Each number is 128 + 24 x the weight over the matrix's rms, rounded and kept within 0 to 255. Layers, rows and columns count from 0. Numbers have three digits each.

# q: layer 4 attention query, 192x192, rms 0.0914, rows 169-191, columns 0-63
# k: layer 4 attention key, 192x192, rms 0.0873, rows 169-191, columns 0-63
# v: layer 4 attention value, 192x192, rms 0.0732, rows 128-191, columns 0-63
# o: layer 4 attention output (transposed), 192x192, rms 0.0895, rows 128-191, columns 0-63
# up: layer 4 MLP up, 768x192, rms 0.0797, rows 0-12, columns 0-63
# down: layer 4 MLP down (transposed), 768x192, rms 0.066, rows 0-12, columns 0-63
q169:105125142101120162115126122114073120094103108138103135130112155153111086102099135114115059140113179138153092139123101104132094132118174140150138126120139141112138132119146144118157102144117128
k169:079162108120102139074130154161115134105129113113136143147199125102079110118098127109125134164107157122113142175129133135117135130095120138180144167121146108117132133070112100080182131173136139
q170:138118178147146176168130128128184121089095112164053107121132141120131097101140105094135113106113098149157134133117107104097140093075129154135122121130134108143135105123143134162180111125132125
k170:129108114146136183112127156119147148145089121148086135145107155124124087132143143074123159133103121177113123102119131106125117123114129104118157132143054160180134177151136163109163130115139135
q171:135124152164131101136181110070144147152152160090152148083103107118113139109125111155136129160148136091103142153147185083108109129134153096106185148160102087131125119132177112113129123105120090
k171:165164106144131118158148104097123123175119103134158144147119150145135169105152121068174143114135135159142131134124091095135144156131127112074110167097120085095132120122104154142110132141159178
q172:134104149086147120123152142153145153137142102161146115154136118163139104142161140148094182113101142135126109141113122132150128111073086114143104086143095120150100164120102119123147118077166085
k172:131139134121121106128111172170164117126110120174116169104124136115118114149116110119145106147162154121123079116133138117125120121125110126110119109175111132098100161148137124139112129109147170
q173:093135094134126156154110109090112135152107116145145111145136070087180136102090121167140122129131137117135125109115110139151116119161136110096107125131109204090134114144142139109127119152151156
k173:142108129105117121111152108116077125117123106084245140157139076090156113096150103136095119131114134123103122101160162120141142092161120120078141158104103147127112130178136117115116110129104131
q174:117120123173124160061125149147079117098139063181148128118124151099114127104108182120134118111105128153093105144145103101132160119121164098144113154115089179105160130111151132131095166135112112
k174:158149135064104134072154135105114159088135123133157145099092103156128084116136097157120116102107139137135131185121104176116193087159085162102099115109103123132125098146109116098166127080138169
q175:151154111171157148162069138122105103182114107105128106125144152156128124115158093103149142184126143158126157171126164090107147176121161134127124086130096088125127160137137138154114163116095112
k175:139137095160119190134126126113159130099104134087132146094133180129139119113122085109180144136089147160133132150082135110118131169091133121099131163163116168133112083133158125154110159142185132
q176:127116128153104138144128094128163067150149093112116089154144113096146133125098169153129130103119110146097155174129099142115145151146144063127127165132137108154127114151132098132171139126124138
k176:131086119163099126101140139109103103169132082128131114116116114151159168123155117197133104116109158112165137091112146136131126154136122097116123110168151097187173087156125141107128160124112105
q177:162122128121152169151136129154156118081147150152112113157127127158090143161122090148109103118169144145144147129067105133117144135071138080192086114114111114120134145130143157136104128086111136
k177:133157090127139134135134122119142147158100142122120125112113124130093093127135126163149142130127091139099160107068090145123146102108116112180097128144104102115128127136120124134124101097148137
q178:133163119128130104147100096146114126143060152155136146099141094090161139132135133196163074134169126124149103169069111091101140126078117091136111109135107165149152119132168152142170179138084166
k178:126116142127126108095117109092098085132149104116148137137147069121185103110100117163129107145148150127145148170138127141131132109170066106156103125078087131172155132120126131101119082112158162
q179:087114136131126039138105125115098135135106133089122133131144132081109135107130068074158107125160125109102106108196130083133142127144114137127128139137115155123138143130142157120158123151131178
k179:143130114127152080099146109093049157110098167113136119166120105122118087088133128109115120114155135116127097118142125122176130116104126139173157139165151110173150140110133160145142104093109103
q180:093105105134129156114100095141121094147143104084120114123137164127138071142125132183116085098143126123142130122148137151095131104136142128130121099146103126108126135152122139071163154173146124
k180:128114165128113107123161147154129116151125153113144095143143135123116117104154084161134112173122148120122156118163140151105103130162137135113160135126203121175099123134120101109125128134101140
q181:097163124125156080099135145100130152147161128149135114137158136106176079153146107159085094135110116084109132136134114146177139118111142167101142092142118142138127123166144084093097153057115110
k181:135157085109106118110160119119153128129133105148126123134102131142105091126121141121132090142075182119153105161180167146131127158113155087133116195135124165131086118128151138099109140110082150
q182:123068164192140131110110140140159146175102114091136159113134124164110128164106132156132132170141107130137157134101114162045135167148148134107136079159120131131095115121148120125135142115136103
k182:087040124179171133200171195139137140148159121084123117132147155187162116124128106133100121147142121121175154127129145119063139165092138127115155108114109112131097166132118103120097122099122122
q183:128137118138186112096142103121112147117176099121120096152121066125136178110134154130115091158113111114128101115137122141111102130131120169105142068196101112095114115153122165116118124137106124
k183:215136104130147124140102114144133086084118159149139061147093096153103154095146152145103114177086143129135105113167157116117144133121137127118130128161151103135131111125143078137116092130126118
q184:156114105135122141135122076146115125138181141142145129089169146127106101136173121182108110137152110118140114122128097104088132112130088133167124126125153139155128107156117151173104159118138134
k184:113147144170127106163127113091128115147121100108149100162136154145101173104125121156093122157176124067127132137124121145161120115135149140099131131141085143165132125146121098156173115126142151
q185:083138133186117150120079114105114110133148143096104150174132120053100131131082117101151095105117120086116147146101107139117136121168154119110126118139123150133173151143138166125137140124092152
k185:118152120155105137091124120117077094176176099128140092160142128127106127102103084151142077137127105100131129174149130134113145113137102157106152160102123133126144111099140147142137127135069092
q186:154113160110163141135115137149146149109126149098153135147095169122067178097150151081198119144159120190139138128222196141129090157071094187084105134147153058137099146102127167150119124107088142
k186:173127150160162149143157119137130131088086153189092109158127165158086174137109170065129123129139143133120139129105115048172131122096097132104089132133138073117121157072089122143133158136106117
q187:141146107138150128099108131126111106148114124123127160141078135122168147152143130124164147170112122167178186112131134102094117138075149119164102158119116122159133183150144161149135131138056135
k187:112116152125137160107114119076168085123085120109092181095097138162116158138135146110116144124110130142133128123130107170090127176113121153094129153144088121146158151137138176132092150082108145
q188:156117114128164125115121124126126122160111119114141096115109097106093093106122125134117112137135140152136117156137104133116131182114111137121146146096103135070143142173132087148118089115060126
k188:134100118088105119100107086116106100139144110130146073097100089150109134104114104127152117119126103107152145125101146138159109132156111166116111132154110126129131128158114074109156123122092153
q189:114124145117111103148122115080071093132133140121117109118125123131127112124134146091139114129145120138145131137150095145113165111139126152141108138148088133115119133085126135153147143123139116
k189:097135173128101118097142150143077150108110161128125118118137114050141105089142146117151125146101146158150119134122114118083122178111098109113159102117125108136158120129134170135119150130109123
q190:157150105142136065133138138117110118126130173128121132162080145165094177148109125142142079114116122102105099156143117117129138124149155112111128140152107119126107143143134099107094125177112149
k190:186215077104155109061163092148150097124135138175128146123080132082122126102190127130107133074151149106114108176139101133123085130084095109126137131109089102105105097143148156087140156118153147
q191:108129124089098125082135143183103128105183150123185144125124105140149120114135108127114131123124141091151097108141122117158105092113125125127136154148103118114105141175151122150149174159140148
k191:140106150117151091131161096133127123064143139106146158169107117142071143119142149075123143132126104131131162118144116158173177115153142156124139109089150095110142109136135111123160109153115114
v128:155111108200147120169162118124130108091111125078111145137170155100158155120077134086122132110133102127120145133126077155131146122126140093116172157146126086126099120162130090111134132118083149
o128:142121178131089161145117138157128150128099146148124108163125096163134090114098091141162152089141138119132143174154151098152130146143081134130101130155153157132137142137140146104116124131135094
v129:145167117165124117131116081090125158140092111178105152103116098152134115127151154150172132104095102153130120115105122127119118158149100126133120166119096145163117132131185130147130137128145136
o129:155129127138191139119171169146120119106128098109164112127139147139143120123121137116118124129138164117137126176168138109183126121130132113147156108116133133127151123089118108115122122103119111
v130:106100127151130110110156141118124103098158153097165171133103113143125138117128128134121140110131127126140139146135159047088113125165121188134072098170173082147113140122111111117146109118093130
o130:167129147105104155153096099171107134090124141158103101117166148119133130129103158111146140144125159099133092093135079137167153125135116121169123130125105171105078153109144150163174136167129109
v131:069121142105167126155105132121175128128123104180096146157112118129080146120121082153136113179118170157122166132130144129135150178164167151132152121144108121143143108144097116075140135120156075
o131:170156134140110124104117075084109094175137155089116104136134127076182111117129179101148122109126116126175116199114139144101141118124144105148139157103124139133127162184153097137095156145115175
v132:107120162123150140163043162161099123130162135107129102117115148141138165119103128148122091107111101115142107119150114148128120125091161081086178091110125116070094120138153123112090140145124149
o132:089137092141119133092153134126118132125133133079155179168114096140130107125121143130116159119113138141101149138159136139113136158130116163127079129148142119151141180116123107121107128140111117
v133:101140097132106145116152129118093113122097166113105112132126129133147168117129108124171176139124104124171101142105131142113131153103118144134100120141142172094132125144148156123118121135124130
o133:162138156137118103146103140138144131127124070149154137164133146121108134164131123142104095136082125130126150128118131142167127136165128105098158136126130102160130123122147114119146131110138136
v134:127114130119113092164108128129091120134128087164129163174110136159143126161104064072098105110141133126102151109163130134072124110153115095125134122148110128156130130129104086168115137114144117
o134:114145144132150136125128101156105119135117175132115098108153111123132107132150145140165161176184116123139125102108136143126115107154138139150090129150130095144115106105109137122101143123129123
v135:124113158110067136138121150086133117109110116140141131102107149133111122153124136120132143096116100161160090108131129167115078127148142116114126116129118116137123162117074151128066102120109142
o135:118142051135127106146115082115099115106164152120118147127172094108113118143075144178093147133124171123122107138125144113132109134157141120132152143125105113119130116152143129108119148140142140
v136:144126084106089141152165165114109134150141142105136182129101111127117099124089104124139135165149124137121127123101125081133096138139131127151132134164143085142123123148090088101116105075134084
o136:114165140152104106137133110147134131126122118143124170113129134122123100122147139134132113137155159128119106146127093146142140142083109130179129160111137124125094129118170170139152112131100176
v137:126107120131154131145117106147111126120128111127094075163124079133118159108145155132113076106153144129104141141122140142113146155099119108133124092146135153166149177164148090100135113088127131
o137:188141106141109124147171125140154106148105160104117144141088159197123150128154080121124167123127106106142148195152121160155132130124093136084113140153117151102139126138136169137093142127144122
v138:119108161175143108083104086151100118089116132137124151142126130148155115131140135144105148113156154134117171094109144112087092134119110131173142098116149108170140114128106131125085134129093104
o138:114139113133141129146116127157142113147124123147145129119166095142107113140094061102134087152148129096101103120137120137134140104124132129109123162164144157115128116137128063162178124159150123
v139:131108096139113130157125155122104158142144131110115124116108118113155138101091132159119115128089133127076113150158130119074081112157140089169113134120126103155118130158127155145144129129146151
o139:128138133090119115122115135131142146116154112113183168102135125097123122135171154118117132141121116141154162130165150143166145152126109113132120091104135127108119147100168116123090132128132161
v140:192107131113091168126089164139127167116144147143138120092135126113136102110163152142099103075159132131137168156146107083117142151125086095135154124116102113138103140139092130113107157154162091
o140:080155117116123106102120080134096115127124103131115119152117143069115113133102120094162105116107100130123127140134144160154117117135157146136114130111132169147159138075145132112143131109123154
v141:128123129113147106152129087114144136120119123116099159126152134117134148188142144115120086128124096154095090148139114128125143090099096113104130124168128075118113154118139137095166158110091147
o141:120095143115114168157094162146126110152106131126152100095109104179132118093141124151110183125132173127149175115109135132120102157153143161113146128126156130140149130131147134128082095143157088
v142:132141152142133108124208137191126073181132118112109102103140130094136125133083090113100153167152172072111096137139169105129126143145115087156115124089145162096146127136148102141111142123137124
o142:128131092118119113127075150153109168090136122134115134152128126148161149131176150123119125157130085167166154141125122117138128083114138160114145123144052086146100152137095189152169103082089128
v143:193154153144112098143106121114161103082128149116111141126145156105117142146120118106119169116157136149148151139104057116150143112189109135165109103143109120153082102185156140092116115170115149
o143:107096129084111121140194124139150158156130156087138119105154109140152128157130122137130110150141111104112108153155148129112105142109110121095107164098141144117152159097112060174112110130156118
v144:146136117134131136127126089136114105153147107160122104164087135098130149080100114157161121133128176119100097109107116129146108123131089123151129105118112128129112111120123178136057113101126137
o144:134113141138121129127149109150168157123170077129137138128115098124159142113172135130106123117142093148161144124131152127115145122133132125114150155100113092146126126113104102145137172133127108
v145:191118124070147098166176107149163122157138126089114100146164103098065125114135105131133161121111156109134147178155117097177184110123133135148129117132137167131102106131148107134130164056136134
o145:131131132124087167128118161117148113099088152159109123084101155150166156132145130080141074137111084105153130148131136116132126100159133129112128123104102068107132146112083145120122115195134135
v146:105179119099155151135142120081111125090154157123140128119150137146121163149122091175132117094176119084100121071116156113103143090172140102092111102127137127107142117111148156147099115103131170
o146:146146168134127144104106116148153144104112149103147121136078105095159140112143145133132097154078117189120093113144104128134111129126140120144116157134136135118117127132107171152159168145144104
v147:119129106086125130115151161090109155127130097163120122137172145073158129136095107119119118168094112140102143107178128141130134114058091140142156110150151103135113129108128146114123135119131138
o147:113114144136144096160145119119166106101138118127152135127126148143107089122161159158132160151113135113119096115123110131115119101148151125103098122137128089163127179126171103164112122106160182
v148:115092087165093124167111112091121137097108177122110132125130144149108105134144130166101095085091136165088132175140129061139100147088139101156130128173150147148129112123096097123105176080140112
o148:101123182118115134040093096154149101178140113103155132161129119162140118115072102094130156114115138120130152157117158175151121126172119173115121157112113119165131120133131177093112091173131120
v149:123128127101155175116162078129156101113126110154084168148145140123168133166150127124189076133130138175134132076124167134117128132141103129164096168136091141115121143132107080096144123116165127
o149:174108166144137082115140139135150128165128115138140103123100117103122092128121165123134158131134125106132132143130106107175133149077143133121179094106175135133134126106108105130102184144134125
v150:161115146099143118136141159135114090140084118110129147121135155104150136147152088142141090095090153165163136105132104140075089143096112147112154161157164107127101112137086114185111123157144140
o150:081175126162112136118132118067084131100176133146127099134116124129114138105140140114117133133135107093084126129146150167166133132151115134139131099134129120128127137086120146125124134109124135
v151:124108108122141124143091126102115156138096131112106092086139090148137136132106099107157103138161171119095130134123148141154144122119130112149150131120107114118109110113126172119168115105138116
o151:144114132144130133145140117159164121138156088126150119122138154094185112097167173130069126142104115146118119164121116144117093092104164148132090135143141154120140116110147149134084131142135151
v152:138168151088167108132160124132114135103111092159140142133138131114149110161097095106086122131114150080159113117121083128150132123167137122120135131151120158122184129150139153129138121136149102
o152:123110108134093158102098126108131136125138133106109122128094097080153162080143113144156094172164110151135148134128129135108136127113148091109118101117101119125121141147141096106122104158145139
v153:160121149090146123159095125146118163146079139107138102117105102162121122110150132118145137129109119133136115112123151105151133085103115107082135126131139143122136161126172090093125175106109150
o153:114126112172154156109142127083131134168135142147135126133161164096151063075093086168114115158118121148144089089107088127097159126137174153114138146107132131147157097144119145160138082165164116
v154:122119142123114121152094095164142102125112145138128116104122116125101090167083145123126103136070087169096117161097147113165112135138145103116133094171123141117089148143189128130134125111151098
o154:112096115131128095082154118106111151144187115109116130168160132127157116144122150110159147072145133133118122108138112158141126170125124134138111111125157124113168137176070114136091131115134158
v155:131159136132107137151067096132138155162138116119102114072179137123086132150147119143099119151104126111134110197120154116150063155122117127144163159141117126127114172100140160122128101102136164
o155:128106157119127115129125164143097142134124140115139163163100129131115136093111139121135178124119149117105138083117143148131167130115152124126106105098146092129105080175121105089130142155107093
v156:134152093118116114132112088147140087144142114129118126130106130155178098114061130095152139118092155145096104121172097175154134129154092125129117137160159094153121127129103094106123117147163155
o156:130094111104128190132174128172161114146120163119123151118119131155116081116163126150119101091119119114123174147105151088129126158037160129128116081154113096120122177175122142122124104090077107
v157:181150113138134146123129134135096120139117208171106119127130128103139147127114106097118170081120189158142140097143154135147147105134141127121089123120099123118112111167144122148147103173146144
o157:092119133124131119178120142152129138142119115094150138100116120087133110126139136134113119137147093129115131149159124149120130133160136125127125131152087115135094138104098098120137135088143115
v158:122102161143145144173162145103157158092137161132083152121121150109121121100143137126114097133145177111140115065117110125097156140094160131095130101145199114156154127146104092146110161137151158
o158:148146098070107089109147114120106113152113136125160124091117079152129108152105125155103108109140113131153125142116102158145132127175131123158123150142135118074071135143145139155092112137120105
v159:127129132138106117126157098073130118133088128144132144132149094108118101115088126148142137130152122099139107102139151108125144152159105154136135143180149128102104131109141106110175109114156178
o159:175127138127145134105138115157157168129134110143160097126113182207137131133096149151129100124080120154135163117127098128172153125126151069131147129116158118126119141110132163101135107127149094
v160:110105130107145130167108156134115144107169110118106070114169130124122080135170084084140120119096126145167102173091114089139171098145115166137112113085114131093128103125091127107063123120116109
o160:127137114101122137120135123104112094157139133124134155156148117091172138098105194156121132163157109121128149083158118120161115093088117163125136148126088131108161153130129071157131114169135147
v161:109140156107104124126117150102120124091166162108133158155105093169180139099136094135123106175135089130158175115102122110122138148089129144102131112149099111121112107120137125082128113111124164
o161:125142158121138132104173122164138142145090086142187129137128161156097130109116119122127181061138135103129116109121123129117156126127121113156132169121155116170127139151162140178133173132160083
v162:128115135149106122113103129111143144125154136086116149098093090134126132121122171114151164178090116143167117131102139118130116151114162114160144145116123151121119131149118123093145134139131139
o162:147115145119109114121148128116101145067093133138173143179165165132138124166128095105134114111089134127104116181147138148135156110111109135141118129122145108120144130095144089090095118134095166
v163:102127121151101160090112130117161079141157114101098128146119111144136104138152109179118095122164122157077111159145179106138117111111149070126094139147136115102119124136157154171150130134109179
o163:107121154126103136150160133118123129122134146118130157135145179112083131116123143096096139117083111099115163075120101135132134118146149165130164102131141135176145108102096137136126133140180075
v164:136120089131111098126200134099090137161096139159141153124100117145120087134142108102112117098141140147097141131142110173116154138097115141097133120118115095175156092108164117107135124123082139
o164:114123171153140181125079119173161111124121115113095107139138178080137160149114095187132146152105127109134167120087081106118129126136147102187143155155116164103104129126081132139124113137142124
v165:128157157136157176115130132130086112081101153116102128130120133150126149147164094136100099155149149093157068084154092140148104112157121082067123153122109166111125118134166165111131122144090052
o165:119137140178140085151157134092138095148130112147166089146130121143121139071110124115133141145169101111110127123125107085084135183092110129155163122121124139089130160131131117106156170143172150
v166:149108097129125120115130112099100120168105092124086123179127176152123128126077106167145142149078124177146111141162081152126174137135081116135111103104141112079136176180143130103124132147152144
o166:145136178138138097153116120143138093118147184127130125109095099159105117143144144148114119113109147075140151091160146110125137150139155137135153136093153161138159127134143100162121120122128098
v167:128115137143115145153127152147109117153193166144119124156151136116161155147095113114118135123093182162084099143119123131102138119139119138155128158123094129108105146127153122114188159133144099
o167:164138154108151112124160124138172142165070150148124145127081095128159088120105121112113116160164104103163143155136136116131134152113137100143098124114157118133130109074157136155110102119118125
v168:129104161118079102098160170113135137112167089130126139112114112167149152083149102159146154125121110126114130126126136159130127143119152125119174131138080112143113141118160100110119109131123107
o168:114136085151164170166118110163102110133118139148105126148127115098133144138106080087150145140121107170155145132121099114121092137134105115143100118119159142149184116101143139162157117127141154
v169:126143162110104113116165124132116107122099157187130119110127108098103132096151112155144140161167124136163094148112094121124119106147182088120118134151131142077155102142131149121121131156148159
o169:135109102102161128138127128112165138101154139062136151130116131160165125150114144126121117095088136147115146142118125110131120141102129144128139141095138116149121123124117126120136100109124117
v170:144136156145119131144086105127168155118183097106110140094121180135136112111105150141128139063174136155114130141094081135132100119163174137194100152146128082098139135163145132170200168097104141
o170:091129127073144081110156141131112140117120153167155116109153086133138108093118167142107151152127141126161104176135109178129130110098107125091134117092174121103129136111100125113058088156177130
v171:110164142117111133128206147106132107107134125118125139140115131146094122156125176172111130137125141165124109143103150077123153118138142148081133145138133147149140089157129064126146088144161141
o171:143079153101129125124118102119112083133141120131122099095141130054141133098141116084150134082125109112128184104118100119158124144129114122160148140102120140106152139138126165184133164114116129
v172:105131169126157145114154138103128123101132142140123195083155144111118137116086134149125148110130144129123137146118133121129116139111125113086148155103185128128149146113101120110146150115147097
o172:123146092127157140115099124143114118153131150125165112153125086142111111138141134137146124141119115129140128095114138117120121123134145171145100105161111177151105121129147117118122160137139153
v173:161101081097130137106177096133119111154119117146112141143159105115087144109162097111123122132140079067107155139155099124155095155095127149077126129061099162125139119088105153103113114122125133
o173:101168159170125141161104151145133145126102127134118105162104153124125184156135128078166119121148132154125125096136166112100138114151121138126106129179117086162121114107185146126095137097143115
v174:138148074146140177132105115148148117133089121132141184125145116103151116146097097134109115090123160139130134127146184140148086125180087116110107119116123103119144126146112135105093142103129078
o174:120148149123120105117154135118105114139171119126146091132106132152105126118105147160121112146145125095144125150156111083131151134091130101123171110138092135132106119152112158136121125156143101
v175:150149093140093138110118114100102120111072149159140125105144137130108177154146100154111130102097182140140130139119111067081104154154110166100162127138120129167116145100098143092122105140156132
o175:108098117139134123149149103129123133132158093114130100142094075118114127100156108143149134106135115129132147127127116142129135146155125091098132126142118143130141110147168126141120140088140149
v176:138112157148066119141130116143101138164121119112119079120103134155138108076116113136135150154083122175152182097119150157104124107082128125121117170087109153102128142131134133151141142161133133
o176:127157124105104145131132153106100105102132153172095172184121116180106080127114136132137126109115110104122120126154112103168152156119097130113152155143139097141122118120145067103123103099099129
v177:157122148141119132124154114129094100167130145115119145161152184116148161089126158099154143126156100125116096143134164098109131129138110145106123143134121113160104124145101114109138101108117146
o177:131117137180133146151150139143147116085123119138141123099131108147099081176151115146138125160113111141144140097121104154125109101132123105147158087135104109119177102172151159197107134147155114
v178:114122101126095110156102174170127143151143104113163095149174089121159107125123156122145124133122152163129134106118124113091113115153113100148170152121179111086137133126130144145122132128160109
o178:131145080138120150096125121096079111123131151116138184111079121130129144138135078152101075136096152101130164124133129161136126142110133102147100136101106154204133145159147108133106103134100153
v179:095115130095127109147140151086146132126115109124143107135120154101128138140091113095148143149183145117109143089137120126176104163133165177149080164112120126156161124140104123177133104138136118
o179:145139124120141103137130126149148118149167154179077125123130127123132151086184129131092119108093130106143130156123104142130110066128069119132132155155131126101107085153136162114161129084116147
v180:155137159140162147139124128148134134170131120117122091126112132176131162116123119145091124100124165143168065168131153108132141121107116128114153139074084141079088121134149138103071150185077136
o180:111145120151100160097128121077136120093147111125125169110166125082132082084128106151124158147097141147110175132081132143116152129179118147127150136118127115166131106123153107119129104089202089
v181:130112181120130159127118145114102100092142083069126143164143138116125125184139112135163165137166157131132151149114159112157111130102165144126073118161117090116149111135088147146101106126108091
o181:106075137094104096180134120124138119133135138166114117109147125157115115095132124112126112145128093123101107097123084092153131137162115152130156145133170142116193131134147094088162106111103142
v182:080173141106166135118150104087141118160096139093095090131149109139089123096161134143147131122081138120118116178111109144105100092157142111053127134126110156089136141108099120118151134160133128
o182:163128126138102166139122150122140080117126120119166156117131120096147089147091177127101117100133135145137119083146120083118158136108082169162114108136167148149128150133162139099131092139106143
v183:116104155150138089116126105118169124084140146136105130143130115111178156129117113173099145101138121137115091125127209101141161142140138109141104111075076108135104126139135117157127100126152144
o183:105126114115101196125100121142107159105157128108154119099113131137090082128133096102104147145148148136161146122126119160147102112124128175115160149104184143124116111129153134151161156121145105
v184:129123133140147094181113185157126123109093149107150156104130135114122142129171102120111122132154119134132150076156090133137165113136121174115115110139077151102126097136146138115098130113077147
o184:145150103106105146126151116126127146144129142164114082156112121109133169141110155160116126152120088066147127129129128129104120131139127145108162098133143095146128129146144097120140123130157068
v185:134065121110131127150097115137156151156094094162136181112106129134103144135138153149114132076116082145076126132099138097138152107135147123145128101130138124152162111125143124128109143147112167
o185:139101139125122162114134069132131119145133169114161093130144131127124159104093128126123141139140150144161120097133139164158115169138104100115176097159138124125112138129113109129127127129152126
v186:123120108104128110114124112087169100120141127169134105151127087117118102117132135101164127083143114119139157082099176121126119138120122121101126123120112140123099135164164115134147098109181108
o186:159132111125136149093161134179138135158134163116130130112118163164118128127135127106092112166112108137099157128107117135134133133141165115143107151104160136118133082135087168154124134105105109
v187:135108128121129156122156124143105141137145122167107148123137135087110145145095147130159187150080123120124085140120142144118159130161114108150122083130140136149122130142146144158119128129122101
o187:135113129118139115132125129125124085093102151166152133119133147165163116102150133130093088156161099142153124125113109099119084153128132125121141156114130079104114134148131093113108110156065131
v188:119114140105103140114119111128134110135093100137112084136157158158061091134115086120145156143185143110132133164181089123112107118096157132120140092146127125084113135128094127142121121159134092
o188:135149086148137130169077146120123085114157120093098139105133082082123130089105155127108111135115123118128140114096132122098164190162164145091087165174143066142136140136114142071109106176137138
v189:174130113155129121119157102085089128145084151103092114111164132127130126162093129182132095133079109106116148138146118060135147142156083115143123103122108126122086142134171155084101155111129147
o189:148147192127096140136127144167142114118139054155138163108109153127141110123131099098117147154116134154131137158112148136114149123134161136103162145140154112138145166123053115120106103132125125
v190:135105094150163135129147147102104144121167122108153090140134123133147120152095109144114184123126142136166141113127113097120159112109112162149121152139117086119133105143118109122085160113115110
o190:110126170101105147137112110136129099133100148127126119116128109105094099109130086118105098095098126120110103136128115123147124097089108101138125116122162161127150109148119139140165111131101142
v191:155138156118111107127128131122138117134119147129148127121114154108165158114109133111149105142104096125128116119112125108160162147155144131102133076109151143077098113165129144078082141102101135
o191:128099141138106128114161125123082104122168107099086111124109086173119125155111138163095108144098107105158172140112123131078152108179088103137161134125126121135150130099115074138148139149153087
up0:134148139092111164124144158132135111169140154143107110183181169102125152136119137134163092125163128144113138088153102088121137116082152135133122092131126098121108132080127145152165128121144122
down0:149121114141123068134137112114091124183144134138143142179112115130130124119097102131163148151170080120145111173104079135127128171138140100122165108066097171108148145095093147111149127131157131
up1:145109161099105145113126114127112122148153141136100127138140121131162152092120125133117140157176135117118155156112097117143146098148121125157132165096110135110116105107117134158123132098111120
down1:164142125098145086121134127145148116145140126137137128137137131092114159144127119152137083126156110120123134135127140100107152130094154123149150150160134117117129103095125152092120124098107148
up2:093142167111103106111095127104139137159140104108126127130170144152119154129091120115092159130120113111141149143107167152094139123113142135151162167117132114154101156145096084166093112152162129
down2:153195149106148099138174174098145071157102137139127164123179148125108195107137131184113127108107142133100086099135117179080104100126093148138139117125146189133104158166116120145165159138187071
up3:107130134130163121098097124100139123142139159133142082133136169114061150103140106121083156125095162115126109089141165156169117163135103117124168130162150132209132096157099124113157097103137097
down3:159142117098120112140156137096123112101136108092147092167112147146183156115101132126106099151123114116111107085122116119149166156089148135124117135150126138123120132152126156133091108132136148
up4:110159152136113113148136128150096153116151116094137126162144103136110167146088144148099152123168139122115158139139174160133108085099131118097116127157075147154129118138115106138084115171088112
down4:126132157202097066126116110125126102156150146093163111144119130128123122118124128113132117139128153133090085105156125099156136113139117132159098191144146183168119141107101118142127164146116122
up5:164155126134146161123138078136086119183155098182146174132112139157094156112105142127097135140144121121134137159118147163132133121137161126101158124097118106095146150135150137115116124112168128
down5:139125095107125158151142091116137178118141111128104119105127128117135126148143093099132138146135149139157130086122127110149152143139142118114111092141095102123130133153079153133122110103163113
up6:134153105097119110091132122141119159149157080129128130108095120132173128162163121140088090104150142134126098132114116140125089117133151167141108192098141147108123127140119130130098147126163155
down6:145122160119121147148112139083142113160144146165084123141136135120163105107096125128122087118131131114138139104134106144157132132174094158130139150091146115103149135129141117160112093158118094
up7:119139115088115128100159125158116101128105186093135106095166161122157100106120110074133111119105126103140143164116084139180124147105145159139140115109101159151137151158138141126184112109114111
down7:094133134164103134144143138158094126119167106111149129093135088142163180110141115183136159152112124120143140124142158130124122100143150112095134142119161139102116131121120101129122114116103124
up8:111111163109126122130115148121151141155132128123154128123123110157147151094090074146137106074169136108151101147087144144160135122114115135122092178096128139112136145123116135147110119130142140
down8:103119119100166107125130160132139134134120122152144143135141136104113153125100142125143146160116148123143143099138140151093146130098123116110146100123090132096109109123127177109095126138096152
up9:139154171152147131112125114144101101153178144103131133148105128132125121146081111148101152126123106131111115125067136133144145119146171130120105111141120139179122131100109153157133139089141061
down9:130163119037160074153088144126131149141109108134098131124089147118139163081143118155108118131117131126131086120131124113088100097164112130103130131112142169126143150096148101139146131122143146
up10:129116154121147138149101175167185140153166171184079099158089104135122100113086101146124156127155149145146144123102140142150116142139095089114109098115103198139099129122146123121138130094133143
down10:136137100139073087097122149119132121123123113108124145177087162147065083128085160113167171138154154143120114157126112110115163105144155137151081118118103153092151128142091125126118136167171145
up11:140111090123195095131109160111135119135176140142136088158095139130173147138120127122113128086132115141084141125110144107149151081128125108114081115120132129104128130135121135127081149082161094
down11:120136171117131076133097097148132110130110170145171143102113132139149093140145085103146138152125108120127137121061136120132106113143128154132185177108088144170137134157160136137132197079178132
up12:120116153140097099151125147109094132142135165129093120155143099136147098162113116106164167116100125133081138165148137117147112121123112145119141084109083135130122113150138145213135126152096113
down12:124120145111150125145133095116148155163146133113161103129161120128136118080135144116127117126081133119145142124093142136134131141127121099130164109094145112132167098129136135066086153124113096